Weights of a small transformer language model.
Size: 15 layers, width 384, MLP 512 SwiGLU, vocabulary 8192.
Each number is 128 + 24 x the weight over its row's rms, rounded and kept within 0 to 255. Layers, rows and columns count from 0. Numbers have three digits each. The size before them is the row's rms in percent of the matrix's.

# layer 5 MLP down (transposed), 512x384, rms 0.0641, rows 0-16, columns 256-383
093:171091148147114146128151134150129160105115164124096181090118108156148143154133109095065136139124148140115157109127088155130119103125145084150137129135180124131142147116178139123125102120173099152144146158128141164108162168128140113105099132120141121177140134159150142153154100117144157156133146140114141130124132115137148136147137112171062129101148133113098127137106112156129098130119
102:125133100146134139108137137138116145133133144099161124175116139129117126128140147150148138179152094155123083176095150190120124128101125144122095193117128121113119131130081123141099131122124144133090109070122127132138111122147108108110096104182147084164120146149143137150134156085118108129151121107118119151142114131127089155107135150123140105114093137080143120122152141099135121168130
101:097179090138061113127140143100123124109131130145152169138149133137117157138125121134107103123120122162109118111120174137151116091093133107135143144132116118078165094095112152151167109109137103135118122112175169120122101120162144155160120150173136102122119134128139113163089145120136078138169134158084131080091131080170149124114130127140156139098152127124140134126149119130117094138142
093:132114137160184151132114136143103124142140161149109090039155144098130094139145118122155131116137131118189160128147159126171126142118148143138122170127140110151145147127063140154123110133156138110097135115197153124145133116128192124162126104128156171143139092135119157151120132117114105151113132136154112126107142084124125128145157172145126149145115127171110067133180126141096129138127
108:116110139104127146125095115159090144133121135117112148098097126112124124141093192168091116128134129143128175124141114114138115124129163143097148130104140135080110101105118158070138146132091101154085119113108135139093127100164139137161106149109094143126145139120146114150133134173156129122133159128143132136121149125119162153127149125125143137139097133114144192115092134142101147168134
105:127100115086113132089149144156152146123108075164107139167124108143137137174123116142127124154096141182145080154110149099096113160107166160129117151100152137160119140118136106151113120158175116128156150123139158124148070072151136131135137116106168119147143124130137121131164138163122119125125123157061088105112109162124131154188132129119111136164128101088098089182139151097186070126152
093:109139093114159145106116096088082154144158137160157134151115152119155103128145094115128122116143138113115129143112137105110097157107116160127144102147090108126131145129111131150136083123107117166064122092101159144124125088143143118157177143138136101132101078101153092131104114173166125131133142121137136214155123094132154156150176132094184112162117148116133176135106133108153110162176
101:120110123151158121203148140104122182148162097168101135132152132134123103106139108148164123156125165090109154106156170117107137142109108146149159146164135062107132118132129120125095122136145129112143132115127133093129151162146119136126115151127160142105105111159100134139157108109125093121165107088125136159146113099154136138124150128083110110068110082125098089135168164123152134114090
112:132167126123133120132158115156137156122106117082106090141091129147122151172129105109127102119148157145152113136119102119164159130117142163106098120134139145138114141111133141147149144129092126135135121097177158181170109129127139104101096120115200127106119131089189143132141122123169097116162110122110146126165154134142108118152211130130095115111121162118121134134090147126147118122112
095:079121151157142135097105130110134117101135109153122150096077148128104123093112124167137157155167162186114118129149172158113134128118135136122165121148150152103116132100118114134119137163159120120110107145153086147179089107139148098170132091092119126135123153115113146120123129157096110126125128123114100163104123162078134176163099102114111126132136146115136092124115135105140130176162
103:108098104108092174109114080132144117142104079147186151071114120112099119142107159145135135119104110099096166157141133121168103166088165143134116146112093136149129098106116111153150132128133140178099125140083171106124097145126122119125131149126158141121121145109120127092112092108126155120136135089072146133102100120097107136150158130117119131165131135149097146114134132099179143160095
096:148114140144155150129117153141145151154091134110128088112187116142124099104140117148128119110123118124089180121122084091131106141149138135160126170127134134140089141123185076145107149151116117118139122087149162102132140113146109097130152119134105109180123149142084159117135142088131150123134162082114144124132089132139108126141093112090117114129131170171117128172098120084128144168129
107:118126107148108132156127124141172072117152107184126145107112119163168161129171165103157122103096096119141116143097101128129101158123079167149144140098098143138139130121134139158120140118108083130071125115106159128156117161166149099137117113103108150124105161131069138139131163102168142127112173175121125140100140128154164152137104116108125105137121170118101139111114165133109116133088
105:142085147125127156153123141190128113169104102099120164171122144098139129149119110143080136121124136090125124095168098117122107063123110119087139104165128119095136103142106089156136141163138166144101183112079126117108107114138119119148191136162085120097123110157153116100136121128123150128105129134128081126116094133101133111110046115140136158079149079143128143158136095128145133136130
097:110114132122101079166111152166132178141103153148153122140129157139085125147120086115141116135118119141108096144114124091106115138147132155104136121073112146098158163139133122096111156139096154087106083113153136151148168106116152144123127134162169136111124131140142132167114144155115150170133123153109189125114157133140126132136182137121111127127078138129109132110115133114106113121083
107:088155136136109097093158084137128135113098127072155158149133152170140109192097165132097097140171126138131139132159133124111096144160129087152110107108065152158128167123174081132116122115124167143149132110127136157134120119099145118149141083184105141101123125130121133137124096129118132099110125162173151111112185125145163137110103133106150149113152121099129145106185101110100155148141
104:125125100158160115139111093098093115092105122148137137062103159149111167100167175151141095116104163139135099172075163092130102126142126106120105138120114119121143113144107117151122129154149119125164136142152131167130150138110108104165114098147133101160161125105121142143117100147054107175105097118105104137147111115121130098126096132139127105104137115128128125104111102178136111107141
# layer 5 MLP gate, 512x384, rms 0.09, rows 1-17, columns 256-383
102:083127143110123181132171148098136136125144145134107132110176123113130112143131168114159140148145089124129158144125090124160150163157130124149108090143119155163131073116114162131096152111089139133169135119166176128097139141095133145137126151118143128112166115115105112124120140114139148151081186126100132117163156163124118166160100170164145180100136100124151132111125129155116170115121
101:109099105125158119133132097172154118130141155092142121113142149126134081127126180115167145120135118121113141112132080134113101139091132162124157123115175129164068113128116101135116131161108119130142108140101110160130112152087138126110137125122098134161094094132126159101174139154128186126108133160148153127169155128113141143118112092122143134105147137123122131129128130081142165131117
093:109091110162096158114085178098121090116126138124162148067169155129074097141118126142143114133140106123119151146118097106141121150102092116128134100168105172109114135122135157140031145132145161096109115141087126187159103108153121125137141107141148134092133150103114132137142131191119153120128113129143142129103107106107140136138124160139119098119132144156147183107131163118150116135114
105:166105116138185113171160133158147151126110118176129137120135143119139134142144139150140169101174095098175104151148123125090116139146090163170122056138105159110146121109123129145099160123158099113134132130109124140153119139108161122142088128134099161132153147158125145119126159084134115123111115113118155114126083168114133154150078085144154124061186153125157117143096166111121181118131
100:112089134108125117148156076122101162154147183084097093125098129124128090108165147129108123104133121080139195080135119158148111123105135164128083136121108145127139159172136132131147141152118106169117133106128124108126144146132159148137103108105105110116127117136102124156134125122088171088130137137207106145075097170145113163144115159138062134152123137145112106103087155126095142117077
097:120120124138085118170130128098125141119152157131166094150124122141112113130138106104141124094107104144140116155109155112068145110112120095159150156162162152148114102118173131133094104075109141114122127155098094142120146140156093103103075150124112160126140097157105100089138147110132139139102130155094154101124145136129119099145079151123152154070145149114148125111128126130152168113120
110:126147087053143077113132145151112110116075137149151174115122138151137121146137130120125121141134120133153099128123174120134164183107116129102101146124178162125131162084104141136154112118122111172128157127133093133129125119147172197083147139161122094132130092135133120099098122092139126152130107116120160119146125110161111157120116134142127154106152129111104134098106120144138104154127
099:137149062155113085137180098141113137121123126177165103118140161170162147108173161127175108151152107108108084136071103125108119129125169098085145144107142124135137162132119086130121098152103148115123093129095160116121122114154129134124117105166131097109160158142106138123111122115122145157119101095127116105120113142122152108113117122141127162117149138122134121082117122139143140139107
096:110127133138119104130139174113121141147129091158118161095119130101121159104102113121089151123095130123112114135115138143084129153144152112152155114147131109086086141134129126126151092110130154131135117127115127151172111136152145111163129096099086160159164157156148125103121136132088085160135145131102130154094106155124118146119107123116123124121125102129089067134109133124151130158134
094:124106101119110134136134096139113153166119120137165167126135113114108140138131147141116151111135093124105139158142102101158132121081126144124097121124116135140137104113118140125144132137114129171098148142064160098148103145138110138130133161144159143115159134129116125105115090091072155143132149114090107112129086152085147092149114127117115144123138090115101113118150140121172147165113
103:106108166125128157146153164133157104109106137141163099130176132134126115143172132056152157123137120126151129174141091090115082153099124150098122137161106157137114141128138085159074144129160153104113123189117109130126132113170134129086108147156119106092119123138101153142149133113140162074125119129116185137127150137120090125117122121071150141101141134139146188083122114077166158094111
109:107173092109154130124100107141113139144141155096102139154127110123117112133101101120143118055133163139109110151142143144170163093146122092084127133112131147141135100122102132142188108094156134094139126166123082127122153141150127098131114119143127126131120122101154094133127106110138105126108158074131166126159095107068116133135140128115111148102127110160161099131151136127165113117106
107:162137131089128138136106138137106130155153126135112124147153137088140097094133159113134145147102119140129128106124121169101106162139116140134167089121132118146180157162118130141118165127095112179104158109140145198150112115142174108140128114114124113132136136103165112168139128090114141135147136185157134092113152132118115139139123135120132122147137086103102101154128167138184146110120
105:121157106180137134123145136151093113124120149129132150163123124135112170131124114097123142128106123121127132152134124142123160115140123117116141141138081171152128115124122115140121155152124114130145131092152108116103167151186204117152123175111144108125175106094126111140136087142131073123072136131134107136089148146147155128127103120158133105098105164096126157115151154139118130136130
099:141103187095163133100174153114079096105107142127110142123146133138136140124177127117140183122112126127117099125125101113130141130108114111119103085163115139149134156128148131114091121196102131154156131120152156128158132095118131142163137128135138104098162112124150124126116112096102169096148061131122125098154156149109121169131122115117120168119121104120116115141140091129133081147182
098:109115103147133172123142153120116117127135125160109124120144109144099162131103164106095139150141109137124146123139115091148168100126199134135098106118128142151136125111107140140128086100158153147133144099109116136120130120129118159069132149098155129093145099121113163110113124100120101153091091116139088102116130110142134132105121108079168164121129103100105111165150176129099140146165
101:158156090118120127165140143175150118126105111112157148109173133107140129150061051136119112163138105109128140140084108154126120111124107142104144116126119145131152132112090108134142141174148122114113146075095193155147101121107137096137129145121102115132173133065103159118114132140168122151133124096117126095114153122111183116142187116139157141107097101159172125138123142115147118128159
# layer 5 MLP up, 512x384, rms 0.0939, rows 1-17, columns 256-383
099:135093139111101168126165139165139155117132096104115143098125111124118118109159137128107102127148115129114149149151114158095148097132158128127127083121145157145130095114134142117139112124119138186116133148122138109122132148157131144112112154094113137088153115149137141145135141117179102105111135159126122123135158135132114150137136117142125182131094079137133168114096119144109141128159
100:173122160152154132072113148150105107093165123109103118096094129142071090137156111118151150117135117120083112154113133129140097182153115093104105113136063105129089164133133152122123152125149128109151094155129114137144166100086086120130119132093139137121166162087130153131098131108121135135056104142125146145161162158152115115142160130104108158145121130118124122091154135149127155127136
095:109133117094103161155116152135119120139134117172134123097118156181135111126120112118160119123109120136133089137128137091089171121107154125151138102097164175122126129120131129152056117115139176152108083152084149141162146109134119118109152124117146121105115168128100103121100154166092127092133132160138136138177114111101103172142132120127167119145170162094149153095124060123142138128105
105:166085124143106149161130132112124087146122133135084161131124143123129168167094160161136130135133097135124157163127099103151125120107142126115138136158148122099139133067142148143109112133102105155121144144106122132094131146115117146084130110109121147133140146107184100102130137157188197147147141116154122111110151144084156096120127099117123098150074139106114192161076123117122174118153
102:124132163180131131095131139126105134133143102144131133124113125112093124113139104169121127142113138072095131106101128109150122126119174152138128144075150157104161134127101105160109176169131145136139144093118091152103137142123154116114103134110090144138135100089068156125157160070128136119195133137119136095165147125147159158095138149139102147146134124133129146135158140128141099102115
089:152160131116101136098080118114139113139111107167119098166121132086142134119132142145123150114093151128157171121169153131111147156120095159105113093089144113117172133172118129108123133086178147107179161130134179132124163132128121140169136138128125165086139160137135123154113142101137120141118099100141109148099174150114158179115122124148148111202155112152109073191118182170120118103098
101:082123148112120158163138133124099140106174137139104099138125093146088134142149101071095133173134097111148112093159150136163159154125106079114156138161079100169128135156149148124119101096130136096110160149110167098109115132157107151167161146107104156161144089135111132128127126093090148129086111103158118159164148107146112115141140132082088145116132085131097150112113135085150138140107
107:105160108126140087122132131164128157104169134082109135145091136102111151146115133109131113172179162114120148163121141103139173112115147154099076154124180094136137134150156124116130152122154123111134121128177140097134121142093100127109130116100156151118153137126158159131176124103129168104153141147103087143138149109150105157091173145120116077127126164118111140155142132119094147147112
090:119136122109124077119122089118132094182147118146126154150091134111170098130112155102133102109117134101150103152111156157125096156163159110084130133116108134157139133102092151100135135127124053129102149102171137108122114109161142107130093185103151134133146113104143129138116140112119129118144145124121106109176157145125122105092137152161107135092132116118114094134119107111132072105133
098:116119125115129132138123090154115093156079077144128132129092111119162147196143148103143152091096127164106118179083125094114107161128112136109111140069096112139112120127162122135136108153150129148090127137122130100122127083164122131158163106059175154122135127136099131099166116129150173140109117121137123122164116105101139098134114116153146137142101151141084155122114118105125111125103
100:111131149108123133105099155148132087111124155102046134107133178138125114144103127105137149112130121141143102154120139141117150113102125135099150072114112117098089077151121110141106105139087112121141213083138088141140132134148157143104141099150146135147197161099173140155113146156152119123130112170109130115118139106151167139132135114141110137150112126147144104157116138146134133160133
104:118106097106143131119135111113170129121160087123112104135135095144149153096136160136135158128089137093135123149135093134126098139106067149148123183096139092103147129101111117171125141111168145154155119150114168108144129127101131136108102135116129116152137118131126162123124169130122176099158121151145142108094147143133151093120074117101113126096114162160074128125144151149131115124161
118:112172160128119149146094096123150120119128140108103129126136127103126177147114118100128152132133081149138138097159132076157144087120098104115071153152128095022146150097136115103071139173184119119171135120120094101097135109111136141148138126134125115103093112135158107155136130104085107094141144141126117151096168127180144138128105123135156155137127112108141113148136115109126168143130
092:121111145131145127099116105131151100151145137158102112154143066118150164119126102159133136127123109138150166124156113149117139126134119149085151135092147127099102143093138118145153127128169132171147129150143149135106110124130154125123129118108149119103101102118142121132137141137104135150141122118118151127125107110120125108169123085136141109147109111147113073149134101146121111162144
106:152124098129098144108155101154117116132162131076145160118116160140154116132148139127064114152150134163119151106171139075120109138134136119157126116127129123119122123119166106114153145143146152147153126120110168127139107121127172135115140137146107117090115132145095146122128098131120163099140132117141159103120193140123141133156118137136144110091143069092140137150131137101139138143113
111:135148121132146119154127122095104111137150120133142110165078127152104136083151143135153133110103130152135140139093137151119096127133130155116107138119066100124150099106123146143136149121128082183155118153162105157139135102146129158105116155163119134178143146152092132144107150133098132144120141131103127139166120150127117089116115117177103092090128111149126164132119109163121135094120
102:141096135142163136136116131111106127144121133169121132146124141100156114139088134129132177146125121142129176115184145096106123138112120141128137137120146158148148121158128111154133155090075139156101115123115175171127130098137138105121122138077109075141141130097117110121145109106123164170130165163131159124134134109113181134105145105150105176111082078144107099150118146137168127162124